Each number is 128 + 24 x the weight over its row's rms, rounded and kept within 0 to 255. Layers, rows and columns count from 0. Numbers have three digits each. The size before them is the row's rms in percent of the matrix's.

# layer 6 MLP down (transposed), 768x192, rms 0.107, rows 712-767, columns 96-191
108:138160141076147143093133104124144175122051141112130119153171147077134135160141139141134135112120108129144137116155125119179099146124124130083122143107098146143083106097125139108132082109140133159129150114178152140102143174148136118108124102154077165116119122098132122109101108106135093124
100:131148135141162095126138159107129101131119124132131134116101109094145150141112136152161139143119097140169177132126138137115159123121148154131101117173146146160090147131128124142178154117123130120155135104104148116086115084088127163106126119150118090097212126090103111118119128109143146169
111:137091114121140125118136082141140120121103124139139128141129137134128126070126120088119107085159111069128150120142104113097145158102139115149130171140152127166080153166171146162167132139133136142120116126107133079139123155099135175107112124122134097120128105104193156142126109082150115132
100:113108051128134137078098128103145117117059151145125137089075103140115149120134107117142092140146155107087175142115134075116127125129118146156149168103157133189119117138131150124117133126128154113119159131116150146102129127130156125115106104122182162108081170124118114088156103112160120113
080:080138107141100094170138135146135107111172105133163132147103138129121136147108151110106083133134088123105194132160145134152122114120151169133142111154165093099139095126118157120095120138138165114155145121111144160146157094127126154155139128094172131171138123152112147116081141120113124169
101:150159095105111200148139164147122101118187114157118088123157148086130107140102136149099130164131162091110156137083129131165109121136137111078108096147141132154156084095131105139108123136081117174134110153158113087062149160127154139147150142118143137120172156172143114112134170126162128115
091:138099162133115132116185096149120131139157139111094094115120127136146144159127079135148126137143131160084125144143115160105131149142154145147125111102122089168151200140100115136151128124118117127119142114123067104140146149086120172087185092111148100154147139110163110116094130107125129116
102:125165181112124125124091110121108133125149142114164145118126146160114130114142134092114155158130134115133131117137140133161132135179127084128134102112101164099116162132130136106110127111083106128210160152167143101159127126099126152131133142128132145149117105115119161131082198132159082138
102:119103127114111137113120100105121112154113115118146190136138152140122103142154137120142120126106119114149090107126151091120151103127141134130131151148117136148143142115137130082104120105112151094181167143127144087124136114115134076121101117141107078133151167080088143120135123159144125105
107:149134115096124137088114128151131125106180124130105136119087100176134114137161152167131130111115145118171119136160120104159110152094118122140115167153131170147128106112124139155086141124162101162154118142146106144163120142140153085096116118155114121159140140127061140166157107152152136153
098:084117117097085077116112154140147124113120115155145153142105122184146121095110131107098106127106148125134118127177112130175105116150074095117130105135127142101173129098148129125136069117154114151138148152143108113161089145117127110117138082145140179118127151173100164111084112139171113134
106:142151125129128135139129096133154160144094107132129154149105098149119129112132122130123105085097110080160150096125099133135142100107131097157115152121103131129144094154140156123143095125138144089078193083135130152138126159119103136104169146087091144128112133103119088136096137101176104114
087:159164144098100141094110128116109113180150148117116135131165133152131115177126122109059145109077095173134109135107162146149126115150145170118161106158143145135108138175120126156121094139146106111139175108127141108155152127178124109140139148145124156091133144154131092151118091117126136146
096:170137148125152099161132127116122126119122144122128177121122133159121152157135148137110131074152085138112125090119104179178143150114147117152143125129131158074135103144133138117146114105116126133134148200182132142146103138143125126163114101126119129107096136114168126114143163141102121170
106:126106150119095136138118140090124163107136118089122101122133126094100097148177114109110148127135136130086120123134129144155124141109156136130125109166160155164157132157155115115109147168161106154131084147163145135143095127143183136117151127115168099105089158091165141093137115118137137120
099:103126115106118125096138106124170153145143139127160104090131107110116167184143124107130155168147158115131132147161115161069119151106096143149085145109122095087150120152115137106160082143132147134153136181134131131133147109123158122137124144150097102123114146121068150119168089113111111094
087:151137153100138134146099100140148109133084171136153113119156116153115125122135128068130102139137124131126119129134130125100153102160098145163125114087120137148100122126128083136099151134122125096121168111165109122147130120103111179076135113157123156131079176188173107206106093160122206129
098:154176120106146123158138133140143092156115133110138102143160118139124128204120092176100112147151150186147144125168153110105092147126096143129147134157120125138139135149123087145069158139126155139096181104122139101140097145112150122127143104126159128147121129145135139134148156073125107145
096:097119112141132081133139117117107094141104161127139115157132131106143114115141151140151116191148187149139124142145109098142073149140124152168090098141137152141108145160063172146144123132173116129149152120126110132160096115128113109132123154200108109102120102142128139137135115164092147125
098:118130116139143121131163127130157140135114126117155142101100186136097106115132097131166156101162095116139096142121137106133136139112124111141128169125195133117118165135170136139125119168095158119090149131115141122114132150149116101131140109127169120148138113149170171120110131130135136120
092:139140073111192127130125120148177135118143091134137148127126098111082110146113157138122135153129149143129144131103136133124159128131103107109147119090170174107145145099143162156130158139131124124112168134133116162107158141094164111139174088155141122134115172163162133180062110131101101185
105:154136123134142159147159102123148150144131154151108154146114126118134127074126111113136113136157093122130154146081111114068179081160149114124140092136117099101126152093092151129130120106121101130135134118129122158152137109134150151146101117132146178153118096157163100134119126146194142128
102:141105118129087110114141105142077122094108178171156132107125186092127178129142150119089135128132160098123118133142114138127186096153117114125169111110110161136142138102110096125129137151104142093118185127158123132175113121148128113115182118127132110125164152138165084105114089117123154134
103:104123097158117127090109136151129146136112131139151065118114105144129110148148091110122141157141125114125161174130115188131111118079101141101148148162135126153116119132139088117148144136164164123128133091060140113109168115115144157129119068223110132139140124100116121127191122155098091139
104:112106163113141115115119110161112135123159105066138099124120101106116131143141119139138163139102081083126112093126112145114147119151130131084130090112129148110086146134082098137132130098156131161127134119121125113105103129092149105115092096122159123125110119146144144110121162100125111115
106:132127091111102103104142101129140131117145114144087121119118177129125105097118148102111110120132100110170101118106147135157129136138173146136145117148128130117157134134125125078187116123129126105134082102092130146112109130156153127088161117139107157135131118114125108131128107122114108098
096:118147125123121090114136126146134124114127168120140125105088155129158135139162130157114169134120114111147099130142186102171146131119084159112160086124132128102139153129101133131087133106130077122121152133140139139124114126117082099083113177135154154082089132189149109135151121137131089120
102:075154145133107137113132146120090133176132121129110097148166158132119156132155125138107175130144101140099146082145191108145137077114099123206163116082162144159068097146135119154146153123110164117147129102128120123138143122141110122133125143093160153132109132144141152114133110158109085113
105:144103134141137174122149071121139130143129119117151136144134131141110151109164084115147140180090158123157119100084155082115129165145125093132145185118144092139092151140119166094129119146120098152144155115110125131098149110118143160132109103147154097090082100126107165145121129174168119130
097:189119135078105110134116095170133116112145098121136103102167106137142146118080158165118129144131089136137112087101138074105127157153142107125145138071099136116133134143130096118172126129121099156125127124106141129157129147152147113131124122160121102135097082153143121110138100132127153140
099:127107143125104132130107138141101124122168133137137135124170163090136126129165125114144128133128155088124149132147134130154093113152172161141119058108199141165170149083120173101127132147159160137113128118094130123134145083150129143123191123152120120170135157123089060141124124111138088100
097:090092108132092119115134147141111117083152119137136118114163097164146124133124148115191133109139100114139145120113130155148105108155133109139140131098128117157092111178153136139141135131115112125124095104098114097133159150119117153145146129155098085097144125120135112126118144170089120123
099:096163119123130115110087132134086091131101172115074132170075124122140133131127141105122090140112097104140155164127117126105095134138158144121135148134159132124162152099093109161096130104192155071052120137113147105109086152096109134145143132088132129137101133130147154096124130109141103170
111:135080138048165108092129138154102124117157116108079048134123106122139124119116156149153111120135115155149137101106164119136160139132148115158119112156094124140106150146139094104114145123123145159144188120184125160141117133141119133144118103118118146097113123120125099136078149141157114114
097:159162137139116158083136134117145159124155108137169073126129120147118131134077152090171120143125129117135063137112127131101136118105134126182128097101125121095123166144094134116148152138111117114164122140085123148139164136140118144144103136160128153099109110111142105170155149128105108076
107:090139170114114148108109129140093133139101116113124111076105136092154097144133150064153129097087112112133131119132129146108120129125165119161102091108121113155146102112114136135121127104105148102105131149105100125076143149180148138194146104109167107159131139106109113140113139115112143141
093:112130161117114098109122104123130092123151160125134106118156168105121148141127166132119092125136086112140151167113100157122161133174078146161163126146124119151114105088114132082171151152171144118080111110153146128091100147108170120121129125173111111129132096140141152114170102138097119087
104:113149119123183156074133122103095121119112131145102114118166127106129144157142140141141130125116190112118123129155143108144169109170087153160112132129135108124125143097106123118129100109132127123154074144101093157126124077138139163116127122112113100143121141108115105166144119080152121131
115:107121111138149155104107120130161116136120105147149105174125154122096097124112113158149137144140087129130163105120156117116133135108107174126163140142126096134130135103118122153097138135119157130129120126136138136090153148108099134108147124135123125096081137099132094139145111133147116136
103:110096096092120184097132112135137145150093130117134162095136101108102122138134167173109146138107144120097122130124112119144133146113116166140138138136144142120157153150095094147160123107120136173058139108156110085141105111099077152149129114100157135118125139144145104160128134115162142158
105:163108110151138151094155108135161130145112122124125143182142120162093164136119101090142116157127107169105108152124124067141149140108183139099104094100148084093122138132131135091148111157176126157115110143126132123125181133144158176156155111127111151098127150133085132134132116124093153148
105:109125137120112098131096104125127105088127124101087121123112168143151122098145101124099106133175119111124135148106084157111149164098114175135144133150134124124105116158098133137143130169152116132121081128115103130105118173137151111161052125120145174143101108094118190108131138077144158085
107:140124129129112134120122172164128166150144125089146132095173128120143133123169125156142121087161150122143126098120188092139154137112144098159097116108119124125149080137175116128126143133118115148136148109126157157109127108122151153131137107135098152093117069096120149115159148133150146122
094:083147143128146134137125105115106154130179115113115124121131157115134189100168103159121162078172134136102165167117121140155169168129121139169119092108123095147135134075100091117116126114117139077112120135094120131155095115114152109148116123118114145114106175122149148121162176138130127125
097:120133111173136126173120093131077164148105112119136098127139116117132122133111091133143121164141081133131113126133114104085095161108126146151088120139138097109117149155140103117148146156178176127122119133161117147105130123147127078100140091115133144119139122088157113148122137082141128161
102:121118172124140144095137129122116166131118104156188115169159126106081108120112105128153102148215109098126142090131178140112106130098165142125135096126152126160158141139106157141110161153096164139111116149166149165161133085120123159097134120125110131123136127128114132124114071111170111145
103:112131090187139133144104100101109149139082121117145097110170087131108081140112131090160175161122131138107099150117140164146153121096131125114112107139103161148080137136117110126110102146119116118116074156161131153107125120099152115108146116139129089115132146161132138147130144120137099106
104:109151152091129150139134138175109116097119150134170138166110041126126110132091099146111113146123108127122083173108134150137142116137165138112152163137127085145124134137145153153115126146158120157137139132110116151109162155126130097161130103115074101145114119148124110092133105143183137140
101:091107106141097171189104146082157135110160147097164081051162113109149115110149132119133103116137162093154158132124125111091071125174146122145125134136116082109104097181131126138152110158136125133097165115136124138117119146124114118100186138143111093126135117125102157094112161134156108141
105:181168086128148098135129125133153145078120124111114109166143159125147162102109137128144136119119130154123121113097064140122134117099150120163109129143123083124112121127110157142136129131098110106114113113155132124157136172134175155161134136164092139134130092121094084094121104101128181159
104:081139122165177149134125094144098127104115106135122152079133146121138165068128153127137131126164131131106149156132099134157156143109111111101117134142133117140141148107154126095156137144095117145095073140146123097135105166126149118128136126122126128161153148112183170154127088088157138104
097:121087160146158175076145117148123107146118114121162116111145121150157187154112130156137139093105143096124144123082144109087139146114121141106113161115121120081137161121117124118121111140175124169151102109150111164082132089140132136119145185133172140124127086128109164143096173152105120159
099:105124132131102125113120178129122117145105158115138126118143106129100169130108141132143162139074135110122125127106124153163095128107146122133136124097127156108116099159115082146128160141142130122103174121041140101146110163136145140151138121135157147128126119143142101199124160152137148167
096:156124136101137130128121146145140121102103159132147166136178121129157155103111074132110149112102125137092113086111148147124111117145130173113106130143151167088112105146097135148126128134111134140095113180105139155107182128149089132119139099121131144090156062120130131071122133123135120112
106:124128135138118129144132093131141149122144130132126088126143058102109106073084140097163096128150154147129114131175119096106147112135117122124180101131151143121137145142125142144152155093159120165115147170102146131097126105159139145119110107114108148127105111109124120139143164139099120163
096:164116170058125101110160129145115070144145132114167104098119159124109147108113175103151124110090153136123111126160117108088144126130133129128132149127111104086066132123186131140157098134119138117120139141113143147086148129130133146150155149128148125140155122138114103116136122135126097144
# layer 6 MLP up, 768x192, rms 0.115, rows 713-767, columns 96-191
093:136111143150108139139111143171132104127141129129188147112081087096155090140144076092122157176154080160129103127118127108143125108157172126105114110109134127094160092111128109098155130141125144116163117134124134111112084118136147129107112115158116135136109113145144147115119094151127134105
101:115140127174106123114124051126140137153142144104105141138124144131139118106153151117104156106142112094115128100138127137126172160143124094110158161116105146164106090089172120119152139092149102111110099156124117137148151135107138133131137139113178129152131132158102139091135156081134144094
097:123141126092107120100108112143139149143116102146168146111108125139132128141099143148087130135117089116160132102128128126120157132154102144114171083118137125186105120160162134119128122169093117079094115127126134140120122167139123151115154130143137149097118129151144134154138138176128067122
096:139157111152160131101126126121108130189135107160116115123151124142116084111144160094149101117098135176141105119114118153147114105176118081151117083103139184150131126144151150099160158115158107107145142112138110099110162108127096117111137094103119132075119107124159127108153137132098127093
099:105092111174124108116132113111145145140080139144109154128151115108137096110168097141131101103150058147136175150123098101117156140121116109127130149110082122145128130135129181114162128156162149085148110140116125133142089126106107131152088123171094103142091146145097082140087128135094096122
087:098148098112130119124138113094155104083103143165166117127166126164166152147127151128117100167145106106132123127136099132159092160142140128137123128140158128080113088160103112145119142131113127142140144114108152124088104152130115151132113159099118120113116098127125178141112148115168121111
111:092123121075147165153119120119127105106131115124121147147138120107136124099116145116122093151146143108116116165129087136183117119117188082130076121112120103146142139122111119123139156122114144125110135162186162152125113137148157136134127097156163149077099148164132121164120148107109118162
102:143139131169151102157109135125159138124134144144130109102124108066110140095111133160107136154109149127073125137089136121127163131079145130154133112106173125115122167164121150147120108115133124126131135111141134128132104092116105107130100107141180123114087085148096088138114150134106154135
102:087157139101121152158149113118121105091108108165091143077108101109113120132120149094143121177153144134133129121126148100186144124134102120137117101134135139146109135159146124150121182144123167160111159135122167132100113164099118151133171147115099139137135140144129123150132170177111145123
095:175089127129150079120101132105148123164123156121147122134114143120114110122150089113123112094078145119130157144123164160100143177115088143205138146145121125161075152128143107110113136142096128093106158097119145133120145123111134093086100135146153112159157091121156110164134159100113137150
104:140130139119090102152177188116132140126137144155150098142119117087123137141131125164089130134108108139094139115114134153122144122135158116158119148107086168086128131140090115088152139108125143128071114090157146132182116104106094120088143096132150160110079144110132121079146128150125099127
088:128146104144126166139103086118113120114160115075147137141221095144182146125123117106152143116134121101160128134136111151124120116087109127165171139087133083153135152087131108121106161156089063152124141134119102120144116110127127156139123121116121132089113095112118075142141151120170109132
100:154085177125124126140125136130141113134141099153129112137111156073130112156150162133117116174125100089110127147131170134116148099151090127095148133157156144117104152111147153166148122112175153095054074145115150134085144103148147135144108129131138116121168147151124101120115156129105108122
105:128133114157151145062130126122138130163126148163125146147135131114177117120124144104160136141094142108106122147146116114103100145146151134120119130114167116110101081129143137139158150149077128134099185157153122105136116195137152120134115076099123103129149112128145114114124142072140156149
101:164122133136108175131132152120121116124088089121175145127130127044083122112111137127160143150145125128132157162108130119078157101146127116085148142136085103153137124145149114181140120161105139122155153135159161151173145134107122133134125134138102111084127137163136100141113104155090151142
084:130137138151147177159116164153170128097112151131090109081104141096148132156110111084129139132086172158130091149104145177133130096121102135115094115110128146167157158116090103119101134131125139110132145101123071130167129140128109118116147124125145140165168149077141136142101139148085143123
100:164148127153130117154169133144111116130125143135142098120103120087150106131162173148153122152129128141153156097177114158098153153108134127144194151139102091122124133136115136145115102131117183096101118101124163123131122115115150115086149145114108103121114133108113116092091126179151111157
090:130096149118112172127141133128155043144167119122115129104130139143179127111140103068108147131184124135132123117139119145146143138131121070138133148182097118156100075096139130143142141144131157123126124112138097102055162106128162134122101122105087122113146122134155142151120118096096143144
101:153140120140153110093118145123143124087103117135117137132087143117166094122135115080128108151105135075138091144164115106085131159087122110129097141146101128086125119141122158106118128155140115110140085143123095157158154115117159159122120126114139126139132111068134124132148120060126141101
088:127113147125089111067139109094128098125152127107088146099133124102160120142128164093108185113153171129128131154113097132100105126109134131129127127140123119131110170097105111140135144121121123130102129135129136130092108141115107126130080130163137099105152096106158139069148198115165107130
103:129137113100182129131100145170146162107099151190122172162122160160120145117157109113088078097168112110117135161127146067111119120153161129177110152145109126134090128135127154155131148110118117163105132139109132138131143113145123116140104137115131110135154107130145095107164121126165153124
092:117151127142108121114117153181137150138139123131124118127141144164100143144145109098109113157163111118085095124112136150110161148124141124188108154144191145163136153123160089099145167140103168135135159126083110129123154157130139117092137142146130089147115167113154089149096106105108156113
102:120138154115127146109117101112125088156105127118110108151128094098164135153134142092129145127142090149149121104144093109127115152166170129120129156111172107100126113122163079108088164122111145141144178137160127118150140154174132157142101153158141119088089123129103126147133110144118113128
097:142083110134071142141115147156117109121133112138126161124151154126141157120119145085074163123157153130178131131123172156139160082100168149154139105134139127126149083142154095119122114160138165105137158102109129121204120108088132111138123135126108154123110118110149106119154138114146161118
109:168105110131100107136078143160137168141111098134114097138067152124184147099131174165125120140121118138105111116136182126172146099118144158126117116154111135141134183139096126137127127112132163142151112086110135107120091109121150113130141109130103121094115148150078132135153159120155123132
107:127128110108135167109074150129124148160135146117140175069125119127090146115115179156146121099173109173162132144101155125113110137133144136128110148108144127112090125117125105125115157159124185171168139101090133138113136123099127111154146156124123156142152123111105119113139147145145137137
103:135088143146136122126151165101112126153124128156117131123141113075125165107164130167118096159112120129102127105108133097164129095098141139122136136137185135148133118136142089113140116095109142139086165118155140107155114171093140148141153135079148145099112115123137138128103116073116197122
107:118128144127157117129107152133106122149099109116117130128125123150146116176144124118135141119106133158140110193114130143140100151077122113135125135130075107154126106077142171146109119124106193123171103105146118123137174123097128125124136127145154128128122133138127093103125158116089109138
095:121139085109155115093160162111100131127076129147148127112128151114122141081115134168120126120120120091178223108086118154114116098130110139100108116128153134116164145137147116148083177114095119159137147159153108103109133122129110107134161100122104130117121134136188107148124133135140102150
096:131129113161133110138121105130124121156120122119138154103078105095118183119093140126153120118161102126120115140113127108144159130159119121104123125152144135116115120200154110102155138101118106172130103111120133116124158147145127114079132068131108127141097133150147131111135118126097152174
109:179127123130143138097133135158141110142134110139116168124125098163147119119110115123114110142100099120134137126124136132130106172130136169058124128098128135115136088138115120171100151154162148109148154111098177173101100091105111090172096119134122115152108144093126122137103119145120104122
097:169126115162154105165136139119148141132131108131132135146117120071144126083083173149124104137135144127147078140127121095122134086094146100138140090122140158167171141126166100119153132105170129148173146146104115120086127124152108165110156115098117132078091104131117085135113118131153142146
100:186120090115124132153103144119125107121128127161145143129159085087101092159129087152137114148094155111155137145109116138090120131094158141137151111075163144152150157174141117152136096115146138135170131152128125144150140110079147113104134124155098130133132148121149138127132142069128152115
101:127143160133128133112135164152128100183149135164103093090158102114113159093112133154124162114153118103094113134177163139111170178126120159133103102144110147096113101058136103115117103150095109118146148126129141097111163142116127146135112092108131131131103103136139092122185143118126132124
104:136156129140118155065128146139176130104140132096140149112168148140179122117164124106140149089158117124149149176146123146151124110127095151105114142161105130093125107137163110112109179176145079114121136148111162124127127107122095094120108142129108128093126090116095127116096147147128137106
105:116101098109137149106096147158070112177134098170091174131145068122145128173110061124114087109132152164134100131124163157095131121140103091105149099161136124117152132098112140095127110121142160125117117178119132085141154139133089151111108125128156138106138144123134121097077159125173129135
101:161165091095111141122132109112081097137116134094132126137146125138138166106135133169074118099114115111104125120065100104161124145120097123141129156125110128108134139136157097115139131098146123111150110143159088156115054108148170163140108125123116124122086112122152121113120153111079135103
113:145116129143135106135098107148148130135123165163143135105133151182143119127134177083145179124151130133091147144088125132160139122108093151172153136106124136092151152123178115173106126142091126170151180137113098110116125117120098114119124092148125114127150082099108134093093116104133136120
093:117145133141119150133146130141115098109143127155150122094143121133150136136157105087114136173167119146093131096187153153113108143089098121145137138120076167103152171105124125160114109112139129131128136153130134122171127120169151133142143050111141107110137149081159105142126184119123154084
106:178095087126125147157097173144126076098138100101159118114140087147131125131127139128113133102123104112122125094123142179140127066104102093161170114118136147115142147093116158113149125135119143128106114124116129179150121093102103141143152125140118140110089124126155118155108161122071123124
099:128127111126113142172112133119130111118139125139123130143093122102149130130169119135132138115084117105146151094131153108157110096116141152120131101070125129089184056044114098164125114118116161110152109124068115101151110129143138125162139155152127079098139145132127117133140089139116140120
107:145083134122130112132121124133132145077155137143128122090133101116156094117133135100125126156089148165162183142131126105094134146140121151173099083130150154125129111151180135166095139150141144120154145125124160096172143107125123102116088129092152170113120150105047144087133159166139106125
099:128131133136138103167123138114132099103111124115126129132098140130099152113102101107096117133097108082146104135081114142136135105153143119128101134110112089117120148149131148105121107140139093112137101130140101130114151114123111111201126063100144132124077127149086150122132127132132123098
094:134145106088122201139134139133140114132140142112141130126093092107122168118114139126140135149169140116147115120107101170162174141084123164117124109117132096099173106102113177090124148183112108107099154134088162112151117138120113103138082124141108143114118137144067134145146121188078109128
102:146153099167069109105125138113099099151155161201133161108092129111186124126108111132117129104116134120169100163155100144132116124144139123145102102115150149158125105124120125135094140143123130141127085104109142113116151061138140125155132134121148118082108141154119114072166123140096163109
107:095150140170113087152089094115134139094137146151166102147194093141146133124118102156122125134149138118126124118119137170158145133159135122140108110129111164113112143107117115123093138136116133124151097105121142129095135137148125130107076115145138109147125165156144154114104152103146127125
100:196135150089077153122119132168133129163120094129168142148106096112126118113124117082160127127112110102090129156116115122063146116125135144085145115159127169122088137122133094133113151126129140128080053127156154121122176104129143122125097123111112126074135134085123134141111092118144119123
098:133161108083152152125117116149113114118142161149094095147102086107158138146126125169150112153111112138162123148140115122116160162115092135116120137137112115130139075132139113158125137094155161116065205168149152113131083151120131157169108105113116111122149136138130133159127086150119140124
103:136193110166143137105126134121123127136113163153190151101095130134160114117106134121120124128135113149082139113122128155135090140116168122160103138130152148193125134186134137109132148097150168138103151105168158166096162154139155155087132140139138106141123126110131137113115151139115101138
107:158129126131168078075160113148113151143113145151142127158144120131154138141145132151133114127104135133108148129148103165170101094142143161212133115136137101098141145125090147144150107137149139135135143137099130104136093120135136115138135129168082123124068113098163106107135135161142134099
100:160101139163112164141116094131141126135117128144123123179108146139142115169119105130162130128139082119146116163110178144146115168104110121157148171103139171165104178125139112096149146111149147107144122157147136114133134132100102139157086137121157167122124140114129100137103144152156121167
103:092148127090123152082150126122113133119152115127144132138091102158113149124167129161136107115131111070102128130135092138092180119139138160101114139143113175134155148121125120120087137104103142136153103129149181168125143106163128125139075161151119115113132146111117137136135148141121152089
094:151135157101124069164138132114111137165129116081129128167118134106144186090122088113107097128176048127106151128118146155120169123114102158090127133144141175149107114103103115141091108169160108136121117148081145131153129084122111136118111101110101115139132119110123101138158141178111114130
096:108129095123125170137090161131139144151098130147126130108126125125109127131148091135110107126118134119116163170165123146114116138111149142147105128140131136118047099127141157157136134151124138135116163093165168134164139093135150132127140161096117117088129056145169156122110147137096091143
096:126138101114141158149105125121121137150140117111086172109142091142148085158162120113125135156161157129115137126151118135125113115160116133157121164101101181094136109097131111144115165101131093166156127132106102153133140127182134102129117119150160145135159083130129120083095122156159105132